{
  "num_hidden_layers": 8,
  "hidden_size": 768,
  "num_attention_heads": 18,
  "num_key_value_heads": 18,
  "head_dim": 64,
  "intermediate_size": 3072,
  "vocab_size": 16384,
  "hidden_act": "gelu",
  "norm": "rmsnorm",
  "norm_place": "pre",
  "norm_eps": 1e-05,
  "positions": "rope",
  "rope_theta": 1020.0,
  "rope_fraction": 0.25,
  "qk_norm": true,
  "attn_scale": 0.171,
  "bias": "none",
  "tie_word_embeddings": "early",
  "parallel_block": false,
  "extras": ["some layers without attention", "local attention windows", "value residuals", "an embedding shortcut"],
  "init": "uniform",
  "init_std_qkv": 0.0241,
  "init_std_o": 0.0,
  "init_std_up": 0.0241,
  "init_std_down": 0.0,
  "optimizer": "adamw",
  "learning_rate": 0.000627,
  "beta1": 0.9,
  "beta2": 0.98,
  "weight_decay": 0.24,
  "lr_head": 0.00349,
  "warmup_steps": 303,
  "schedule": "wsd",
  "decay_fraction": 0.718,
  "decay_shape": "linear",
  "final_lr_fraction": 0.0,
  "batch_tokens": 65536,
  "max_seq_len": 2048,
  "doc_mask": true,
  "train_tokens": 563100000,
  "max_steps": 8593,
  "dataset": "wikipedia_en"
}
Each number is 128 + 24 x the weight over its row's rms, rounded and kept within 0 to 255. Layers, rows and columns count from 0. Numbers have three digits each. The size before them is the row's rms in percent of the matrix's.

# layer 3 MLP up, 3072x768, rms 0.0331, rows 1474-1573, columns 0-63
097:107170112105129129168099128161130172097148129151085108114104144119123090129106081115081130090136100130089120105104137144097144104130155110162146138176156137141112094139165116116162169143112142
102:097171100174108107149108122142127124149145132147130094104097105150150160128140084120129116063110135179150148123087120098151119145138122066143149142145120149135146120144131142123107150151142160
094:169107133108151109137174152122075156149146109121106149089117128130178152117114129137132102127131088128130143154129154076149151127148151114152130149095119104151176095178129155170140118122093125
101:156147119115183159161126120122148159162121125100096116130147145137099128141161148130105128118112101129128116141147109103094139128123139119131118175132138134135116100111105141137125146108154133
102:118168166142137160179104159121147097142170151125145129168140145124143138116141105136129127114158122143130154105137127135128144124106158113136109143142139112119124121103124172138123148132114164
098:141147155137157157137119168096113156132142120112127108149142107098117142136112155124082146065142116098139156140071153128102084161112118139152163123131147133124099133163120141151118136131157135
097:143163097102128158159140169128142137131145159123114127129165155132117085059127104112115123113168117128128155161093109131109144130138111078165135165092160149119119107106117127154155132114152168
093:148129157114093121122133103135118126077138145145116108102100152113105153146116132155128144112148170086082152149158114104127090117130149147160122112171126071153131115102160155123163141134130146
098:130126154122181152153124137103098166114127131106094107115122157151127088128106145155146110119180145147082122134161119116100113170114170146132135138116127127125144127183110171169096116136144116
094:129163154153138125129166133097066120097166147103127110117129136144165140152134134132098149134120162116133174115143128109143139144070139124188081107103108105143121134134103130134125114088144126
102:163139139109125155152085152123163120118150148147140098104111142148124093106114140160130111120106136093123169105115145106135100135165149117132126151162145120139100110105109175088096097124119143
093:132108094122109138138129142094163140125119111158135068143111118131104102156142100158143144115102175125135127129088093109158137134103144091110093157124120155101117095091108119141135127106152136
101:103133100113191095145098123107147121163123149113146096161136124175109092164125095165104125137125087122136134156122117111160114181095154084117154110169119149121129109135124114101086123128104178
106:116103096089158136139120143112113114143172115121112101118136118120130167160127147126090131128123159143121154104134095104073109139133120090117108088094119124063062131123160116153122145116156159
093:189151110056105076137092143156148152144105142133131146128137150150125125090121136130091132092139128105104170076111086118127120146156137159121152137132167126110139145145136129174127122156099136
096:107150185080115165138112115170140127149134128131153147121144163110100158134147123128118133123160100147129160126154138174151123187138130085112132151121102123096101157143150111125152118166123139
096:141131129121127163129137146151172127104149140134113128131146126138144158154144177134121149163151126148072143154111122180162103109102125142111112171109137145106125152099128127114091118157153122
101:147179171129128081151156121102128131076159143148124107081118153120129103120188150106100111137162138140163117138088118149112112110130114139117147115126100140123115120172162132128080171149103127
102:190091145110140155110131134133110140087122131136107141122115131127112129163176127185151135124146162087135147151115141141126100098150154139131138110140132174115078110116146122133150089135135123
101:159154108101128168151112089114158135128148107123131092154152146134127092139149127146147074162110138115072161108114130141131136152170109131112085117084112125151133180155151114145112058148099137
091:132110118062099132146131117115122140063136128080122102125168113138156109120158137108144113102140171141141148114116121098132143123168142180135134138134121150143157131124119115126097158176103137
099:098130098126119170164087134110088130106156134156063099134111108153133099129098107142130148126158141144098121144131164102120186116119130091124123122140143124153130150103130153130140167117134145
097:114105131134143107132109137159122155104114116131113136115124140096144144155168133141118156076155181134129141119158147099135129105133147128157158100103130137136154099121193124132111124129093136
097:159145113140147157098169126130127138146139118120120117155157121114125155150115165163105128152143112140089130121149107132113139116142132065181155153093113114121148136099151144110091114147117147
105:154171154120128133146118150122082142112133107132087095175128131080127176106153101157104147097161143138099156106149135119147149131115152145147096155094131135124159117132141091108127166125067132
100:143146113124121106145153150154174103078157116124163128112148161112113130090129108153119119158130173156170133154143142146139128123149106160136086135145126182127114092129155129120140132129105157
108:121185128153139139122134156159152133180140121130104129118105136159102120172094160183101147131139134136151148145119113147088123119162162115141104140101141147155103129126145152106105121143082151
102:141069094165128116116139108161133110133131103137111095147071166088070114109128148085146158092124119159117152117134095168126131158117121118137086150157160086121139155091152119088143111117115152
102:135140157148150143150137138161153176112157133097110156112110108117116156104172163142094148099145118193103145093152112113107167147144089155162122074125111107136144164172142127144144094144123162
092:103100149109123143124130112120095100121123167117119087134110126073107146158151121142144150143102138160100152107137153126094166123121167149128191137116131157095116138128101121111139073138105139
113:186128119147171142128118139095144091140125112159132123157135170121125124081131123128130130096167137109097138111124123161138134195148117115155115174129125159107095158185134170083086196151156142
106:145154144160150142114173164172141086138138111136179113148094127106148064155115120134131170103175156118107120125131124125107143137115113104149135099109161163101113125107133075111160137152139128
093:158182163124135112133166126110162101141168141111126122117108137105136135153121153123127112124113157183148124114116131145102103095134144127132116155093121120147131138147155096140106116154094158
104:117133137148148104160106140106150096133159162112144096106143141136122092078114126114082164166133142133200131093145151052158112132227122122139103110125132170098130131167165156183122155109087125
102:150118088104131174085128166088130129154133143133103073127131143132149103107151080149121124141120165155151150115139137163131124111138148139134154075149125107142124103134131123152139165120150138
098:131135153136097121148143139071112122142121116134112081099167126138167157095119185122136136154119108124131156144144123127123129194115166128141085121152134113174135135129126131110123099144080133
103:132159117136137128139101131133117150130147149145088141155141120080158133101133134135137115142140141103141132119120197108140127156113136174126130131151126139144105110166136138163115123119111137
096:165157141119132141143109162085113105103169145112101140108105180129104180147120105124104154088163142147134117100070128128136166113151128131130108123133169121109145110155151145104140138122123137
099:170133140088115138119101137119090134136158133139100122063095127102191132131138164140141137120134153127109129124161143158149137171116093113128081156171149157143124137102107174139163142161140142
091:131188100131099143164094123115138094119161074160076149095157153153147149071150156115148122101125142146138162137093131100078136122133145169135169115112155139146148146136156138122097114105149144
104:146155187157161091107126157149125175130118158150125117132078111147145120113164133161113183105189137143108142144128184133112163179135148139155163144077127139141148143094138152151083124113116146
095:122132110161101104167113134139131110078137152173120110115147119150099129114143117135091129110165116130137123133121138131121122146138150129163114157141145150115083137117112175131098102126166139
097:176151144140167133116135108117138164099164115159140130136145178080134098127155190146133133137169126125128131125168114115094137157146128109118133125126141106113119065157133122144103103135112120
096:150147155097176112114121100121105135119158076133147123113142136134142099150138076126139136088118111147139126143145145069114168132132120109102095157133108121135150098178184161138128105121102129
098:116169111118160147142129115157125112091150157134153141130135118110116109144169135137162089177121110115116134115093114129147136177123103104192130139103132111145058184083135108135116162151125124
105:125102102073157178121104183127096157127159116120134112102133146129184170095092186129107119124157105097125125117113166103101146193125138112204099139163098159120090144120106126150120160117139145
106:211147100132140118137105155142111109120163146089122150118098159119155103099106163169146146104134156120151152147132099123116143178152150112159117115129161122157118161082138132116107142125137132
104:166142151130124114140126100131150134115111104170166104134152145090117133098145131132088093150132080123130153126132127110142137146125160087177106161091125124151100121135157173129100119083156139
089:118203139109111113138051139135167123113115128069132159114172133142134099090172122140139102093141155137131110126125167132084101135150143121146150132155109119095096123121173091166097140131121147
106:134126114096154130166093182146123115120127182122128116157150117166135106135122161158117132191108099165076101069114147100071143111152085121129150129134116143120118144144144137131130157130101135
092:143149142154138154129090112147145104101090147130122099110111102088132118126143142136145091125122110132106169131111150125103122134091133128152120148130145129087115129149130153140127116127119124
104:114174187132146156152158132070113148115145124142136120130168137150108107114131145145084114123168135198100089122096130102069106113127122107111132104131169108112137150170130149141087165121139135
097:108119094130108164193096148098155130142131141098109119106157174124114130162144127146123091141132113167141140090093083110131147141159106103116139099138133152095097146143141149119122105131105141
098:126139148135127126144082137125085131132142124130131133165133129123108145129147131135096075164110132140098149139142148134106136151159122096116169136108147138114145160122127139132121084120135130
105:117155131141126139136145136128128136085163123146166131114080214121128081102161128115149176132133145165135145111142145129150120136090103138167144161112121194126075105123107149165140075158117139
103:143125104144154152168161112142153130134132116136124126114125173115117111161176165131110115137145080136129102065127127125146098117139144136123144130127108156067117147152165174150136134120103136
101:146144138129176136178146147157131153111155161111110129125139176169131138114127132170089124128191168121135128151149139144110154136148129106143130117101146153105082130134126146127094169157119154
103:116113109138151105101133139125134194158179131145129120126125151130130074093134068159134137111140135152100146120092099119086089138109107080132108140130133179120134142171128118089116127150139124
096:154090142157196152154129132157105174148157137140123143103108124137147090114134129189135183138137124135128161144107172109091142153095150123126102125139144130092132147129120152145127122114110117
100:125123129133140149148160130108115132159133111199113087133110135137107102096107121116115189152142136122150161099128116127100152162114127138138155115083121139157113143154108126159128132140157150
099:117120182163167157108146109125083121115149115118059143125131102132140129165105126157116147137150150130179119121142092091112135124145104109178122125129092112122113165153147141092100098140150172
100:165147116119147124137151154098125157132114143109102129128167150143171142098178144130107169139160100099155120110157171146145118150128139139131146160137114147107109151167154108185098135119159137
097:150151151119186147134151133150123099126133171089116134090129164133127119076137147166108110097182110105100136145134098133156097111129151110156137117156130105045128131152187157134120110167133168
096:136122178120125171147103131084142157096156120147147133141152109106104125119120108169106118117127124093111160116107119156104171104164132125098116133120163157136077101126160135145084157123122118
096:144127168155168148152125127129140135103125103138117086105147121104082104105083157164118151087144141120097163123094154136143087146163133123131111120146110114082118118105098135111121081147146121
095:140129116148170124085091114118145129127107105091152103118103133116129129145116139128114128098167132186141151144134156116144123137156091137132132145108123176084129117134103112108147150117128146
099:125118144146151131134147103102100137130167117138136107117141139127158108125141107134143168134163132101187173162121139139137138141160130095186093138114134167092137128109094087116121142150108147
102:193078120125146160181100138133101117079143140097093141131132113051087102136097122136129138145160144120113166111153156132141120132086123144144098182106169104178126143128116154144088143107094125
096:171114136105138122143129127125111104156121146107121088131162120107161101166170184114086133133138108129106131150122129117114150140166154139138122144151144154111121121107146094062078108113098124
099:107142109136111130130110138104148140156124103112141129107099161115149116128154188116139129124132116123133157111090099095135135121118131180142110120112097162108109115090119159118107147123169140
096:130145143184133118139124079163153153082157093124118144121142172161138078161130175151128135139159086138131149082131087158148129089128112100191103130122164139100107124142116104113127149144091126
102:126148140145177168191126121132133165122099136177178137118155098152121085159163138113137118070182131146128110138135110102151125132137146127126099110095099125146124121170118125114099126105149130
102:120123129123134118107162163107162164165141148116131117154138136120140089111102122125141140133141141118186141140130082082146118125118186139140121147134101136069119138152103155148123128112069126
098:114139167160128154099132145166181149154112137106113144124115144128099113137159099141078150112134157167122123145122154097111133151071124140099153092140145139141126105124140080133110129120117132
102:159106109126136152156112131137164106155161111151129145160098155070074086148101110188125127102098145108145123163124114165135135141105103110131133121123161138133077163149143148142130125122136134
099:152164089144150139147111156097133165121145119138144082115107143162154103121195138153112142142104125156175146141068118176141120136120165131134122138109123102142100142189133172125136150162130133
099:142108142089187126169093113165081120132155103109138145133138120088107082134124119116111130130109156138156146125119109162147150203181100052099109130115158128098136143161172152126095131114153149
096:105155132179151149134125157104141152126123156113093127113134125097111115140188120120069125109107161120134102098118071181104140121091115149106112119164092104088116091143138115125127149151094164
105:131155094142124140161121154118113172108154111139146109130170117102109138127128099130102116150199147079137123128123125161153126127126125088130108151156131122106118139194156133121121139145128155
100:154079083122151148150123158108114113092139104089139166120128154147143127101143142165141137123109147125176138122097137130137137143157122093149128125121123154128144099136137159204087152130150140
106:121110164142158096130114124111082169089130133139160151097138138101173140185104155155127141109145122122193162148115139150118168142176125083121109117143086154105136106095147121135134085148107139
105:145152160094149166162101158108126086109128144128156135096135140111087127110135110157078150153141161139089174102119143090126123141133154137095108122106156116106124068128151102122126107121137120
106:152095150135159138149103098137156143132112128135107092113144186126167117113164155137173119115159123140128184106107110132112086183123152110145114112135085090135125206113160128129129118142118161
097:177116147121111089129111131139166109122148103155136154127141138167102090139181153120126106108128131168098133132131108112124087121145129113106136145124147145077097120159109161137148112098108136
100:167152176139113113129046134143121093099118120119069122150103124138147109118113110126113178100131170124147135137133159142127122119123137130150104144119135129147107120101125110081139078137109128
100:128125151118122168151110171158158110100157163149162120146098138125131132143190110141114139101147166143153132084107142117171148131115156120141136119121146111095112111111151123130138096131113158
097:088113154094144090151095131125159108068106152135139135123082156121151111131150116123145131112110155126127135114112166145112118107113133100150124102169121121139142129158122161130125098134124147
109:129120103106173130145152153106095116115125169170104110127107199074144125138151099117088159136124138162157129150115104171107167185100133114124142150128155155113094146144095104141113134139151151
098:101104136118131193148129135105152140125125085133090107150123147145132166153125115125142140167141186150126166158148145113136123169153129162143120093088127146129100137117138152104077138162102121
111:124158133120176142133129133167113097130120118150145100125094128115130130116140112191122180109099131126088117130112147078093140134094129111200091111081125167113150151149135198151156109117155120
101:143118126157107120156093141140128143077135126130161144135147139128093115105096122109091113107129149158129136146139109134114134137102136120136116109168150155127098098113127068122153143107126138
104:145128109121114152152127117147100141119115122106094162113140119135116133145144117120153129114167158123157182143124119130122132101155126118157141114151150084121121108119113119122090129142127131
091:143121120126152167137139141133109112124167143101117171115146131118133154159098118169115140131074126097119156158123140146103179139141118103112114168122109117114148115114109099114110170111133115
101:133129142115155131142119115124123158130186136124117117100108103117126054071096124138137113134117100118150120141135152151116149161140153076146124135157136141118090137125130146166128113158121169
104:169142110108163125125122113120159151114147132107123133151136120114080115131183108113087102111115106144130140128117121107134100184193140119142134125072149141086141155160162092123116116151150141
095:171135120128114149135124091103129092137107138146120152152158133101126106157129111128131124120153109151132138091108085088138095205140144081144146142135148128091123115150126081154094146137108134
099:138152160098167150134138171121148154085105120124132108112127143142168135128158104132118082142107133127130099067107184142138119184146149091116139133136157114082119147105124125122147124186120133
099:116121182127145123176086141097142145136126134151145141119136136124137107102121135106122115105164130155147142151146125144148143096079144145181129167100115158099157162127148132119121134107154138
103:127152131114149113109068122136128139104156131132127166119129139106128123118146112165163122121151109107134111110142127160111132170146179101120124130116100120158141138114147101128132127163111143
091:129127116174136092188131121138127159096144173104106137122122184104148120148119097128125109104112151160120129148093090132152160104132137097140151132119151124107123133116107130145154136123119156